config.yaml
vocab_size: 4096
activation: "swiglu"
init: "uniform"
init_std_down: 0.0963
optimizer: "soap_variant"
lr_mult_qkv: 0.5
schedule: "wsd"
Each number is 500 + 25 x the weight over its row's rms, rounded and kept within 0 to 999. Layers, rows and columns count from 0. Numbers have three digits each. The size before them is the row's rms in percent of the matrix's.

# layer 6 attention query, 96x96, rms 0.0679, rows 0-40, columns 0-95
098:489484500506482492519442520487547523514457499507493492460476507481490518530517493462483488506527542515534500492478507499531520451524485480502503478501509507477498493511529513448516502572500509528500443513548498537510486495541522504475446498490502486543505509484539488533482446485483475503
073:503502479489528494471516478532462484487516490545513496491499485542509478484489488487498476507495457507469509537520485482493472524529502525508516530481503463537516502452465517543501483422474550495500576508503495475489508529514490493517521486540512512463448512467472507462516507510523485519
089:509515504482550521483510453495468487503486520499537471505496471516504528515485507527534494537515497500488516462522481527462491488451538516498532534498518492528504494478475514549508499437519538485497495523492502471442537501473464479549530527514516498490450495505492475516533520539479533504
093:567537522494539508484505458503519481526518489511500502502547506524511485485494545499496502523486504549440494526519508557478494519499537507516530542503503531513447491502497503521528526470527540497527474474513494520493514476453468507538515541491464491491510508505516525490527481538516524527
091:473494484494498498530463494508515481455470474482508483491496454532490481470496537549539491497502472495536493485525453499472495512526525480512481537481545452546505503449517501531461509441511503504503525513490522514472529480497504476483575539491483520492480481477487500509510506533494510475
090:466458518521471482543461501476501539513512433498522484478482483502506506528465490487508521540526501500494491532481495476544524486525488495498501460473457524534493528502516518480513497527505506535483472506539508560483486491532521534485461469460465488550507492493525520550516498494498520481
084:522507472541481493531510515509480508532519510507480530498468530500516520486521500480483500505457521514510475494486482477473503461532497459473524513507505533489449476465499505497499507556538433481514494479546481418509514528482483497529476502492528518514532509525551502460517477525515508508
101:525481549520477516513517463495442512495506493498507527519486496528534486500483523508507455493521472504497464528555429515466495514501489542485544474519517517509515512465498503520522506499458519491458500481475471529530520446505499532510487499505512552440519517511517508485532518475512493503
084:469486490520553512528524497494496500479491489516502530564533488495475475500515485477519519470425508510482489515535490535535504485488518469493508525467519544479468497458495485532506475467526560540540475505513515492512473488475487451494456472541502498528489524507466512519488511514492493495
090:509503484484499483501518460493502521489521520505523483509492501488510524507491469492559475542483496489468508534495517463471523496494532477526513429511437487529505470489463491531505517494497535520502502465483460502507502497532489552447508467473493483478502482518530526494546449485478535541
081:481510513470523514475507494518506481473517514481479497498510513546524451512479450452505462549469495499510463514488527546510492538498538500469479493476504523533489531512503502487504478505513502511496536490517513496542502548495541523519560486469503533455510531515473455541456524509507487506
093:538457501464497492516496460470491469478474500510458484507520478516499450511530462562531492524482491505470533501499543482539505507503511460526532521520489515495490530521518531514448498450479530471488501504518474498450485499492531482535497518503485515491487507450470517509523552487501529506
090:478461491536465527525506500480545551511459543503524489493496469513458526501512470529504493499474519525488443478476469457490531520486508507520471477491497463515573522536504519465494477501485487510470468508510491515488494541509493513505486527515506496540476543524519494459492490468515503464
084:475488524501526473508469451497499480516492536427480510501482527511451461528533505487472517502478496459508529497470518492544516542511548499510458487488464475460533548524500487485510510535506508521463488471505545484517487506522500514505501491479472507512446469524498474504516477487530478502
086:498528487482542498546515488532474483506526450500488525560492548523473499491496486477483513506448465500466496529510500474491487504493529528483553507546495491491511505514467533510521502506534521481493517499463505512499527487521469516516502519459484463491454522492473580484529486486513517527
090:501510491477514475495533492537486529495524539492448481493447496507452472528510504459495486496494530521516528464533521536538515467521522537516498507467543523523468467499464507465505499547489469493503491477567510512526502457533452511470494506489502492512514490494499507503494475452488486478
114:501517518456519504466560462505496469486505516496497486519509501519524476464492528526521510487475477477474501511532511520470501533455521515511504509476545499512496519507467492549502509443507501491513530482481514469480509524458463484544565547493505510447474505527491499475509547520513524485
083:487515480507476458551485502471517497492489480490494445460502471507499472496505476509504525505490541489530495509461498457537530500504477474485512489479452519471518479511543507492473474543497473503454498495504519485528506485490559544489433517507494511534512532474516472538503472474480465478
071:509487516511500502501518478473531529500533507481508503483551506497555496493495578524500527508462504510454485507504522501485505497491541493529503527502509548508508510498512462530520515492521505544496558460489545478514530521448484476479546491495487495519526491499498535530499520451513552516
080:485508477514508490515509506488513495456502483499460494512522492472511493432507490505508493469491521538495517530480501512507505554512468475494473475522525470473444483496467472512493439529542501482522445494496469464540490475511486508469476518457528492474491524470494486472485465528523447508
095:525554484486477510505464538510513467510510499505452539456504518515470508495494482456523486479496468517490512512497488455489507483540460504508508469491502491435501493521513510460497512524504463520500445516541501460513491479484525539501423511496517524514524535484512486483501478536494471513
110:560517499511560493480503471478512445500456522505519500538496496532505518461519548507545502478485488512487500514523475518520489524471536487528487538527483495510475500503481502498482502470520533482519539465451506506516533514510463443499547531506459490486468508471465508491496503534510491513
091:486496541467496520481558461493486502487512516499520492524477480499497516515489498489501488500471461503476484493473525481519480500489513477533490506489476498524486478492484503525464496474483540554479573485525538528466577505513468491502540474533465478469497460532527514491491554512511510504
088:486534499543495539472532510510498464487507540482504484476483509530492509483474539493487515475530522481466453527565493482485490521490506440467509499485478523505502460470480523530490506504496456515478499483504484472511493499542505469521503477520468489537446488477510495460474548513478526536
099:476485482551499552522460513482523505511480516464477473483471509476475489531479497527492520505511535476551472485501503503486468533502449467475500470496503495482537465515520478472500458506526489508491492535542522494498492479553482538482474448490481489505528505456490449520504496472469488524
094:530521515524503464481468481496486522472507535500487522499501501497496488530479541515536512448461498499513446532458527492522486493490476490466495563461503438505481491471506469538495494483501493512472487456486514516487511529475460519475494556475465518502502530513491495497496531445517526501
087:485480517505547471538521494542521515516539489508494534466500479514534507474485536509517469455485479507517521493516548469459473511529507533518519505510499523477513497525511502500494510443484476450522498490500480523439500494465481531545511470451522505466511464488511495483491506447477475494
084:474534516539515498509481527522511510502485488517497499481517519453504544522508484507463510492520523487503508447459488537471535520486541526511460505533536488468445515476463545538469506553513486503484478517477538503455520518496531531509493505519488495486491503438503484514488500523524502539
085:507523503494509487482542508521472523504485504560501525483466517496476548487525497474514448479533497468496512500493500495469465485500504478537521504404504520489504510526455504510516472448514481466483489453473528539514471490494494473530508513503487494454480500500497510494526504549485489466
095:500513509511519511516486539483505529488540489460517488508517485550546491456519475560509484513478480527439510480461513511494508512472498497506525514493526452503520531505484466449503462514507520512504515463499500503487541507523498472535431465510546508488520491531515542520496497492473512514
086:543496519511488528468516477477461526503479472504513483514463499485492503487507519468485486488502481468493493489514506542486462517515504517509454562498497510504503507494494461513519543483494456500525467491491494501506551522467509495522483468487461434488496489479425498494468528451540537478
077:489482475486510501472494449475482501504497488502514513524497517524543523521524506530498488568477463495527534487491516464543475498493453509472486492525475515503486506517442491483509539475524460494497459467476510512481514480542478456550518507505471485519505450480522487455488469468486519488
082:507512520462542484531529506466450480516513476488508521502525552530540518454527494509510510506543514544483520497436487523479512478531508476536484485494478504469526495509516504511499447474522523490450530437524495461514528521501500531518495493507487503527504512526511539509507475524513513522
078:482470468483521474500522451491530509486521478510512521479497493481471494533497538432506509515536510515494510503534481547529503463468517520491462525544551529489481494479544486488484493511496522497520501460533516511494572442490505483526497484497490476513491517512540531476525492478487497468
084:519496484510497518457480525482527543516485530491477523503465538502508522501509521515468466473462464533505528471494536513510470477551492489525479485488500498505514496537474514456521495507519510536536540509474466550463494490532524483463488512470499479474489489460522530521527525541452488527
079:434507517541436519517503533513494486510528478487463511455474505520494455499513480508506481497450491548468531510485489494528503513525462534546497465503503495516488478521507506488523476469492551493511529490486515499500443492492504533437501465503495521515502477508527494462491487538504513512
086:483529480466468542499523521489473499524474507483485518541470514482509487502487484510476448491466488492463516462485525467472528528510449491491517512497489504479480478545461505446555495487519480534527490523514470478488439505492481517505489513460521495519520487544492470462474533523492482486
111:439489481491452557537485511504481503492542498480470492477517518516488477505476456470491510509523451535482517450460516518506494520491455545519497496457537509472513489513476512492522498492483516516504522506514503487480457481499519513494492508480541552493528522551497556525512510526497514487
109:469547491505449517482489534449533495455469490522482516486496506523474480483477482568474494498491497534476497497504527434500497529523463478502525494489495502437485493520495507496526507475515502497536538497491489462517441517508466506486496475492498482549514494459515483495518460529492499513
092:440523531477476546508511513511505491467498548505522515508541546509498504518501524486471516497498521480498534500504482537513475478545504479526522533472460522494492518510531505467511486510513521529499475510516486527543450538478471504436491515489540568496492495509483530483479521511530484504
097:492481502535527486518494532517495503479499512501489504481487562505521470535523451516496438528484478493524446501487499527503456503483542502536508466540488484530480478502490504509484490524514481518562490501512501526504451477478531520477491487461449512489468506470468472515451491515495465497
# layer 6 attention key, 96x96, rms 0.0669, rows 0-39, columns 0-95
136:475499472486469505517453551530524510484506473482473534460482470464470477537515497489480490518555515517486518489471490496518536479530483486492507472450473518465500472503518521504488515520483500523480447535490491490514476458541526491461475472482541494536518511495541490518492463497474508464
095:529499492475523468489521466466474507530460505532515528552502544528470523472489526516497539498479455470482504513501488536484490517512510476526506523546515516537501524474486513449534469505538486529547497480479504491486544545461486477528527483471474522469483498499467515497506482530499516480
107:547500544501537485475524509482513497477491530509524514534473545511519505476496491492544467454462468462533462516518501490513479466537517475489481493526486480507499513551496469436489476476527502500512507493503448544492531510516456520503520495492526502444520515480527495516524530488495506517
102:529479525511516469444485474490474455483477506518487510530495470484481490504490536498534506521476496492534480510514439493566473453529499486523479502530518509532505545518484502503472473487525496495474489512509477526549558497547501503498471458501486484484486514489465506515478498494492473442
100:449478509513491516521493527490502496515540472478484536475495464483437487558521507511484492512537548544481529492484485493504515487504505495486480486471476518459527488506502509538457496471451496487467482517533486452541498482545526453476499507505491482533513546472538502494482501505489487508
144:538493498518543498478545460479471489502506545532519488535508516534515520473475497508556512491479497505505457528526481524486463532471509488508484539567503480529483521518494485496515495501539512488501497479500516509483553543480462501507542505524450476468475492491461507489512535474516525500
101:545502535524529488503506495465480557517474509523524498548538554525518492472477505515520510458468481484498483553478524543516462491481506519498509503562517478516508534534508469482490484467515520532526519476479495527508532503480509479499528498485520481485499513471498537480542550496477480501
089:467472513499480483525494557492512478525496511511502505489510468473497503457482493504515499507503522551506478490478490480545533491475453491508528527458448478527518525482493477505480520527526479517500436515467492536504538477509522465499438530486486451535474497499531496475465497489465501485
086:488503476506463524511475539527450500473519456467521536477476489487550525499492517478497479484454465495496533484500466517472543459468516465471477537484514479492495488482556500472509509496481506495485479519466476507540511470528460523517520507482540523512512492480511508473490519521461497450
083:494482483538486537473490530503527512519520487494490484457491487524493452485446473557475555504507527526518520528522504515500517498493492475511510504462470493485478497518507510499540511524542460479504472547558475532516494508533549498498499540526530533508529479488500475494473468522508494535
084:491508484513513479527490531520532501561448440459451470514479520462450501491523484466496493522520499525491495484480489544479528516515503490506449521487523496468481510503494512514493478498513502484484527524479541532501433476525538493494490455521523504486494504489524454529523525493493509475
091:520534408452497544504496486497499530501516524520502535505481480457485531508488511500484550531522510511499470475549473479480538518495488505533480451506459487508512503507479475519470475539525505513507537492514497455452488478507525485512481520490527500509512476525515487460494457510497506494
087:524519506496481531482485438495501502468510523532511491498524498463439475496509509498540472521478558516479538502507486541496507484491487520496503498500527531490483533477549497494481479456460538470459474480464484479467545479521485471480497480497451466505490520468478482491513486497466514530
077:504527516547476484514513531460506447500512507530515532558487543510491517509515502483497501494496554532476492481580477497521492469471480466521499506514506515491497499488469537530475499496500503476481508497498499511542538545487490464502520461456522482508507485508490500442524486486547501528
073:502516464505454514497449495478482467512480494464492516453496484453529514520537511557517475486558478483459550535504514496515526519472464529462491547512506469451454500483525487514500521514468491540495501527515490461504488520492505490469461494514507519500529504497486516512485473507507484510
083:501520514497534490528495491490484496499499540549500487503507549481497530477512522495525466472458520500454520470473516553485496519502484515512485501517559476514508533468484481496504466450509511474518494532486486496476497547506495510533476459462474486450469497516522519511544535514559522497
060:448448489502500443462486542499516490486450513504493506527537503515480487505537486450497446496514520479494498467507469492518522452552516475520482487505505522483495535474500518461524491532504498536487489502561492476506499468546538486492488517483540518514495509482496473495477488488508510461
082:472498443440465520509476522525528499462489461479497522469536486473469472498493490482482500520559520496472524478482513497539536513491464467499490507471478503480488435484478491519508512492472506499468548484475484459509477518494552503496508519507478499513482516522493507541465483545478498500
086:518524506501517489505531489487476531522493518510531504535456523542496522481517526493529517488500474475471497515498518505480474480479517471469539507550533443451430521526492556482475460490497507466521460486506493532503501500516443491520503517506500501493514510489501505505538482503456447505
099:488500463494454509481536526499541506520484472468485479450458484486457496544519520519450476534521470476516502497483526497481545470474481502488513537463511518502507474478508486499515536520514511505509511522497523536517448499522547522510524535524510489525507480478539472487448483494472525515
088:469465470507463529501506484498534532527536501459446460545481479484516535484494473543465522501466476493541510489489504492483515530530491520501493515475503506523506500518506488473519528529516491505505549526507496490525455495500551527475479507470487522490533458498458491483489475458453470519
095:520489498504494492504520454474532494474459503535503513571522526522532509447470513499531482448468476479493473556492489534508476508498514514518517507515529509509490540473474527502535494477537517508523500484459493486475533521470480507530545509499472505458482485529459516509498524464506508473
079:471527456543477496523455528500494504464543507495457472465512450490471494502511489484522515510474497541520512483501498519495533534514485505520498473553489487496515476515549495471484454480432477490473501469498472497531471478520535477467490486516479484533478484493507536505518549510501520483
081:489512515528532522540484542487543521506504479469495517494498510501485506501481529497489469519497525478500493457445505466491487475535492504506505514477504459477477495507510498479495533520543504527497428524559469451503458449490560518482478481508517468550507509500513494472509497496513482468
093:522532548543522517502496469456492465511505486484515504555495489523503524486493526515505474511481479501470499523517527493532515485479510508509477514575506505524504488548492543508491453483497455465486479474476503519468502495478483471515525544521453505482490513529464557521507541526509491514
082:459494484438493544528510500511518529449524504492480485506493497489485466567486455492484507538540523493520551478509496480519528524506492468467512490495513468508524475535484531510538503513484543519535484533485478520487459473479494526474511476474513481539464498547510530517508495511508503500
085:494479519500526488490479513511500488495508487512533501480454516537540495481549453527456536522559527485516493488473472554489515496483515553489468508474496488517499531472526499531480554551438494523463512518497491474490494505530519512452523510515533496515490496512482513512512519521471508515
079:493549512456546485486523468561492542515487453500543491485478456482520530496506487506518506489482458507529470499544494522502497529503469514527517533482493516527492490493498499476474500482524494533505468528522484527497494519515522467455531464486469522499518486496537512484432523515489537489
086:475510509503513458488464475519530456495530505470490531493513476449535512519444509486489510506475565501517504498495534510499504490516547503478440471493486514478489453531509520469480544495524464500504491544532503489505488477498502492489506461485502513549515513480503437476513515505507513545
082:449460469500486485541526515477472465479483478517514531483518551489531518518492505483509463508532471466541488480493510518442490482562485510500488495507496506481509473489500472452489491525516508502477480494498497494511479533531482548487462516499513539504549484480538538515470528514485528536
086:502520502548485488489476504496536516495531563522529492463528480547514516500515500465476472492542520550511536483480524486516534496488463517479519486490457521459522478506511489518509519543479481498531532510498533495495454479525519496471522490445474503503491527489535475492479456491533465486
080:510544491459498516490499491524519456557480513519481506496511476473516476486530525547487520494524538498474532454533517501486499505511496511519526527532457494522505456496457494511480549560516532466467498507510519480511469512527497515481497477473550474508519523495491498521524454506468522532
064:488502548519490499518435488480506503516541496495524452503525519497522462546453483500490523483510523449507558492502511542518507527495492495502517511497455485525521539516517541486455509515471500496516514522454466474513510506501517501466524514522520530468468522503488524452520471516482494466
076:497518497494489498529494496491476517478509530507490493469512474468520476493440474529496513467463492523506489506533537482504485529530555488526517503479531513487536542515509476482479548487513490481516505488452478489515513479520456482519470523494481473503482496539507447506516484564575505477
088:519510540531484521470534502499483497524521523499500456465520496544535472508481487496477513528504529519471494499527478502520507530544498489565539520507478487530526505487530489505507518489480466460465534523482491516507449524519544543512530477516502486528502501466463561507478501529476522490
110:509503497471487491508498521559513527450494473432486486548504528492514534473507508517533472509510513483504508475524521483444503493493520514469494484481534524497496485500464502501523500515460468521526471542523519462510504482501532564465523510483513508489548509531478499538453535482508513503
101:470504516497524534510482557478458518512473473462478518488474548508499507529502444494514482480482491554488530513445511524467518461519489543510485469505551472513499519511514470499463512488485496469500481547486505465487496500513495550497503508495518496550512505505473482495436508510486508484
109:480484537494475481542478523544486491488483471447487532502466547491520515541513463486492482502484505497493449485523502497512513525516502528480536466462482460515460518490521490495524489510464494479506489475515523461506452519509532528470487472472500523506508478520470490551438521509477523473
090:519505490491509476516482501481498500494541468517523481486563466510489489545472567505505548489506487512486467522489475537538465503495497509489491533541496529518463489496535560514528498496522525487493524496506532555474513519500475463477487521493477502532467485476532529459530503535486491511
085:534510517514494488491501478493478503515444532533525526516498529490455534493481518502531537479527526468499487467462484495466469466524502517549526482476469470480513458529483508520543505453520546500508495469453511549507550510470488510533499530493526530503491478529503513484511513502513531507
# layer 6 attention value, 96x96, rms 0.0674, rows 0-31, columns 0-95
109:489473528507541498512454538501541487504495491528470454535529513475501496454491476541505502534523542504475467487547481502501513506543539472459465477509524503501546497491540510524486498451483516492487528462452530500510484535504495502491493491478535511533520505533482492461481486473518515490
121:504516464485486474501458550465543481462540512514492489486487476500476477507521475489554490486492528467535469438496514500460498473517511502467529512503492559510496524523501508497484495467502499480518510464535487504509489478498475505460516450465493504491435531519512516485480508507445501495
113:526465494472490454486469482494533507529520506455498532462514507537512495519498542484489558493483494476465509481534552495448469522475521541498538478514521475508510495509491516500504508524478465495547522509496452546494503524456473538507507489475516504520534479487487495520498492512510545533
111:484513498482516429528544507494473495455466526528505520484511489480525503479471493498531508448515512532510485466551493477520487552481504518524474501510496474463533514529455513497509495494494526502497495544520483467477472485570463489535528488468518528503511459509496492512509518488523476479
115:512511522506489485498512490488506469517517515496471470478526485515480494525515526457485570482483505535459506488508476435490488521503494474488548500509517490548558490476481503477489480522538511541484500499477495475516498484533531502561513459510483507497466468539529511484519499494482524561
091:511498509514471516502495486520539458509493495519465456474503489480508498524456518509487452502475493505498495452486485541510498508502498520496459522505512546481491514442509460442481498497465533518533508537439449559500530517478471514498517504495505498511519508492502504562473513510488471508
109:479466484481489532535497505499526486509481524491474508478558524486458510494447487509496524515495510531494494442524506493538516480527471526485477518534482462544514492492476482537482456530482501442501486531550463493507495524485481469522490503479482489472502467502532506446515466524488482519
112:531484542478488494470498505534472485440522523510486521475477493446479509472491513504465489512518473513518508529523513508482489509482455501570472507508507497508510506472539495505502480515535540481487519539443496504501501499498538531501487482450502516462482515526497454517504484476497460439
103:484511508542484512501479486470491497520548502538455561508492481528475492472519537521518536495469513509473474481454500516534481529450484470466474490478506503477492535523520489519523493491524492436473483481506498513476452518495516525492528520485500536511506505536487551535504507536532483484
110:509506493514519484530575468455508497466496497493470495507513519482504473489471501533483505492488518494499517495504470455487535464477491535517466500476505552475460542489521504496479492504548461561513517493477529520464500503533517485518527503494517544530517493550528515462505471498521516467
111:502588498479524500512477499483511535491483488483511532469530470528507473503526541494507452509488479495470481474490498518531476481483483521532457465525541498494492503574503471534502499496480512507506473484487512488495509509526498446540497507460530481504505532477476470488508525473519548493
103:486474508543466502521473512531484508476511494532505535476524452485535487455429520502510523456534543482494462521489539525493543502506472484475483489515530491484456510495473518470461494529468491510486525502488484499507522504530505463497518529522478499503468468492477441498478467471504490495
115:451462491499506518524518481463498503468529528508506448466501501470513489494516481521481541489465494495534482486517506459454491477518544514533489489478513477530541494453517518471550544507530493467484521507480442485521483505507493467535467518500490518484511507469466513493450515490513488529
106:496529525471483492539513505534491443506486506509504537521481520540480500474484465513559451532488496544459499461519517512477522465514486521496534493480513502492514529469555559511524482524481472531478488493473515468518552464485508485504531496498508518521520484480522524509517518526528498514
107:493481497451500501484483532471498514491497490463492485500512476503493499464532475476493496539511491530504519480499489502546472515483506503502540476461490501439452525462447472527460478485538453465495495508514530476480522495526514442508516469506473489480505529538499492508469478528550483533
105:503509468450533504482511490490536508479492490517507506511485516483545477535497491527494529504470524484506507502486472522515474563515495515531477530450509533509462521508530511532518520471501502503436525519473505502517481524492556515490429479494514457505494505479490515524487550504534486543
104:496496466509512503533522510507529489512483489443491513513550473478530503468505534491549506519534502532536563516444509473505529515535549532519494485513509478498536512528517543481473528521515505519491494492457474497482474530484545524528466490502497521477501521479491497495482510520463547507
114:521449478476495491517477499522448511510471521474541490481523458553485481505495475508546495527494500495468503493515494484499466526521494460469486489468548510512490507516532498501480507506531524477486466473500451536509484547479516527507497500495515560486490539509475470512531452467460510481
106:487471542509452451461456521489514475485475483479547520517489522533487469490510475499509489485447477491528536505452438524528482501497501526535517488489519463523530505504507554492488521474495468523495516500536491516474508516492521484476493481495525470520542477539504459491509475485469514499
103:528499540470491535471486477489454492527490468474499450514444525511471484496486532508528531525525505502529492481455508536460502510540522467503467510536491488494500493499470517514516509500493508466471514480522476505450503478478489510504444488438456501535500523469465487473509473489494523515
100:510531458513494465530506526468528501522504510490533524540526498517533483550505549512487489507508487533554485510517494527468463511499510417509524481498500496513510500485489478465476493512479525489481467485518502464453490473516501511517490533538514556512511492499481495459492449503508475538
110:465506483488502542444523514502486492480515496427480471537515512490491478500493490496455495507513500535498485522498486536480467467514528489527531514476478500530523498529456566529505521487478491486482530510483505507487480471455498500563522530511470504528466504543487519492469465505522525484
116:447517496506525495510524494485479526541534524514513521462493531499513492465471508473520491505462488463511511448472483479482492488496487486452539546462472504482506488500485524542436478519488501501506490488454504509484511538512477508504490491461448505517529482519459458502497555502527524489
115:505446469494488483493519523505532525546498460493474513494503460477525471526454469496509475536483515550502449509549514504523479497474501456475488512522517511453541472478517515485518517521484456478529543511504517486516521551501525504483489484468508468504509533536514497507527501495523506540
108:495490488520506491488514533501482488523523555511530516507495533531502548472518468456488532477523507482503464493475463520478474469496469523521456488498498500464463516492469467505509480472494460524504510533488469523581485517522448503498472519451496501513520530505524524525499513461500502472
108:489519428523524486508476484491483513498449465511440473470529519517493517489490463517537548510520448513520525487482497506513535495475513550474468481457510517527531486553488510472500507506493510535498521547524494481474500512471525526471525499564515494507500505518509502491501500478505507482
104:479466475492478455525485500493524513503519548511546492492522506484467521531480489464535504501505483488466458466539472524479521509491468523512478495494486460517523492469488503472447539486482523527498480457489524482525480502517488490480539480455495506522516471474562541505513477534523511537
113:481451485516493465491525551473515483487496464501497456538477503512533471482540505471451471459491536528485482493515527473484574498491475500475479512483456491509509545497495493506515477502493498483525449500477486500459511510469510530512504508521497520551488498487538461490532482479529505484
102:503472522509470513524489521500508503505480506493489534494468431498497511477511455530503540496502512468489518457497464475455467500515523492529479512527493543527504517510487482522522502490514517510481546495509476462522532460527518536547511531502508518475483484443479522479487527540517441476
104:489525507495492514499505538480474522482471500560500522479512486499447533545518493490479541547478499485506492530524498481538500523504540501499485508502466506531485482495477461516540479493529476535444487512450471515498490504471469495488489496472509461570511499516460529514493486522545527505
107:461475479489476562473512523475488499522470464531504470504499495504510492505513507510513472510499484459475477502509515493497512498493524497480549551557467479508521524524524477523531504543533532532506565491506499513475519451533489527545504489467517487482512517517497551525504521513531489535
095:501464498490505523501550513512531462539486500462457521530529487507519549521544518465521512525492537493462465494480499521498482497468491485533545516571462523488532501503452470488491521466478467492489499487505517501477520476503480513508484478522518478469470535480519502480528492512484532462
# layer 6 attention output (transposed), 96x96, rms 0.0829, rows 0-31, columns 0-95
123:516514511478513556486481504469508472526502455484516531499502521530551508465526505522494502478509507515484519476517497492500512499502539480480487520505479467481472448524451551528496520497461460514509442557501484498502469499498547484494525480513450467538487471477475519464518515509523498496
135:466499497509486475504521552499480467500537498504505479483475490513519520461517528510458509486501485494468521548505526458465487474536484487520466519499505495524478466490456467511531528501475494507446503504491492499512522545418522482495507525468490481504501514532504513435528535491517531491
121:447512507511538480472488523525512484468502552493524526507501508512500507501533486519455509503477523455500492482524505508479480495458472469518517493501516463515494445469526533473486543446487503487500518515491487525499441534533510535537446513494529495499522507518487508493519512463496447528
130:518512477490528503474494486542525469581543463497484494504515460521532467488467462471468486511487512526524469554517493493468511531519474515491480544523504489531466524523549472518502515463481490493486529538507517451491478506466501531484516483517486484535487538507510485507505499524507508498
122:457495536525506503493536502490518500521492504510503481450465513495460480481510476528516541540507542516512487509509518479462519505484508448448480480469472487494469470534543462475530517455501494536539539461465549486518506487498459527481502478506494505526501538507493487502495489518459507513
094:482461491528548458527483510486505488533519466463495518531539519516518496483521487507525495496499470466481483453450540498555474501474546491467544481504533487546503513515474509474462481512493495518465506509488556495540465520530504494475519491490491528492472471508500522512500510529467483486
123:538520478484434511505551459529489515530479514498463442485514496528550510482508481517492510495461483494542484529524528500522484521472508496530478530516499495519487515509497538511503502527492489461504522472480508490476444477494479517555508530475473504480468540482487488501495505543516550508
122:473471509482499461477520504478522490480518466479459482497499479482497499477538475555523501490490496522483478467511487538540493554516509484496472509521561471522538518500526447513480468493500485525510597495480501468494515522506493493502493477509499493503487518457522488516496535460520504476
100:494523527536497445500498526497508509485508463483517468511518494456507484455519424458481502489476496536520498500522530498508488492495483549471508518536529498502519482480515537519497449561488507493513523501547527537511530503486521477481478509519531538545492505512507534522474472514514489524
112:480486476487499486491559500493508554456522520502498505508507535505538483486463509492519511507499529533537485485499534515501515495485476502488506480511519523526492521519467446502493464493480511489497403526520512478444490511487489468493530518479539517555477477538499482487490464518531482507
116:501511496522465522499464458496505521475484552507481456528484514517503486520517492489450492488520513512499443510526527543468484474513458460459543519508523505480536489484543423507486518508519490539465464490538488489470505478486507530509463521498491485505511513493511482516520508468533495487
103:539512477457521499465507489490514497543515530524503487533515492501486501479494446562502500520468502540489473514440488452474502508499506485489499469520517522537489469518524544524466518518520541510466508472490524485469514503463507512468536544503464516571499500506503509516498505500475503479
119:494432480538498459485487492479493485509509478429474553471498522504493511457490493566476455510522474504514536479521496496507483514500537501460471489543501512519470513468526472490490521522500492462529503485453488486491502500502496462512463479481498515490484514480468517458500512531465489510
125:526522496500485500499534527524550535472501509498531470502552516504502496531510525434533520476515506488481558508497513498523494512477459457487479506464509569496526546500503494497467506469530496527476523527481503501533456509539464467484494514518507451499506481509507468488508493486497539492
124:460500486492462503497516478470519530461501445532532516516437464534503490517461468459516515499471512497455517500516477519505491512568504482467468477463456513533478510518467470517503481512502537489497468470499508542479496537526507520506472526487479527500503502467509477511515476496498527515
118:483441486514496490494486520465518514526473465488536504512482477488502497493461521474520479456552484479473485512497494497469489519502506507468488525484539489509510482468492453506514504464496440492530453521547480510482524543552499542541484506465509518507460539482516479504491518476528483522
127:504466502503530481518503520468489512539478527494522460513492518536497514480485501506505506476514499467513549515514496511476541528450487465481503490506429470471518550491506504505494590453515516557504515531482506498473535515468500501506542501476496510488522491529492470507508507495531482519
101:506489478487468530510537445512490521513533492521525464524488506557467484481513501506515515486470523520511543472465532493461471491517439515492464512500565485511490503484518488475530516523485461473513558488552498508521503493514534486480476511492497487510478490461526530497503534496473467495
133:434490496473501495493525513524502485497498474526487528499516535508499508514463505517523529464510536504493514478507499502475516508494488532505460536486455515508479510474493489538528470450507524501474553505470500471468519472583484530542498485545518500461505522519511469465506501488542518479
100:445478491499513492519507485502450475561523501494499473500494505474494509516520502493533513521528497487491542481526504520547536491486500486515516516537506519486478514514510505515487526507502525553494487502529478479414464462533456465499499507508500478511527488485528541513529515506526571500
118:500505530551504495490485492554514524524521507507467511508470522467487508523481525480473445472442511494523492532481475496483499491495487564486503529501481483541476537502527485471538489513499527510490448497498506516484484514474464562495501456514478485448531488505528516493479502496460487472
124:486486495481525507484497504507497531507520517529488545515426499460502502490534503504494495519533497523504484471544491517549497529451502470499509486507503524484478484539505474475472502526488494498518497486444484515442473509492521489561509444506535526471530527484471478536492459512504523525
127:470585487477479464520473478505493507466531513504476460527539516518521501498547504491470515517523448479508521531510483484472521508504502468489511488518504515529492506487484503468513498439508504498465516503466469509469508516589516487469462497470518515541523491492493501488509495496481517490
131:511452489481490482472507463495513514546489501558503519518493517536465512502519531456449506492481504542474485515462478505502503531508523488475464497488500467515492531496497542526504502472510489471495505490473507531455487474534514535474465509522491495544491534442470542492491485488451481474
120:494527479475546530505491519507499495468505468540508477490553509488553497471466483545525497514505514502499518495508506521522490460530505479493522511478492470537496463529512526531513538511517476490486536491508486502464543479585541521505467482474461499524502484539499508505483526480539493524
115:478459471504494521501500452487487476543501534499485506493511520501499479493510527487504504497518544466499494503523508481490473506451483525507516497481479475506534526483507534519482472440523526438453481505536464486517489493432508484483537547504473493501499539558487502515510501484543490536
109:505523527505585500471487488541528492525503481514502499485492481512476483456471479492506527513485473523511508501500509511469511440518529459533513508477483528541423482518495500482522516533529546503507506496511520491529452519534534521484536514502476488528507497538459492488493487512520480497
124:525479500528541522485532512506507541567501531537501508471475492493458494489503488526465523451507511502541495462518520528534496495485473496558490514507547514494461516524504524507504521493480448525502475489530512508488507558474533467495513495483473467519486456484541492500509487532496514515
095:535514510526533501504513520467506501562544482496498486506501485496537482528501502432473470482525509497486503519529500436462509485491509513468486473510503529473535478460495482535512498495520486497545518493459517493550531527474520447490467484486465466445489501488509486508490522478511514518
117:453515490497465534535478460478492495499489492494475526486492488495506505453517499512506470498530520472457530480534479524530476492486502436519491502486442488537485472469497511427465448500486513484514460510518512482497502502541476511479495498514455486509504538495510499505504495487438479526
096:458509452469442493498495457514481517509475465490518488497467547494511485527505481501509471499564531477447512527509517515516515458522471463494518477491517503488480531518514517499518521559477520539521508495474524453505526525532485495479526505472463474500538523508497510480482505485519462508
099:483530481469538529511469511502471477523520516547537467501430452493455554518518508502465520486472516512516547463521497471507483493486489525485489471440512490485505505511465526520539479500475529460474513497498512500493536514466491499496480532503491464485524515492506512518463535519488513509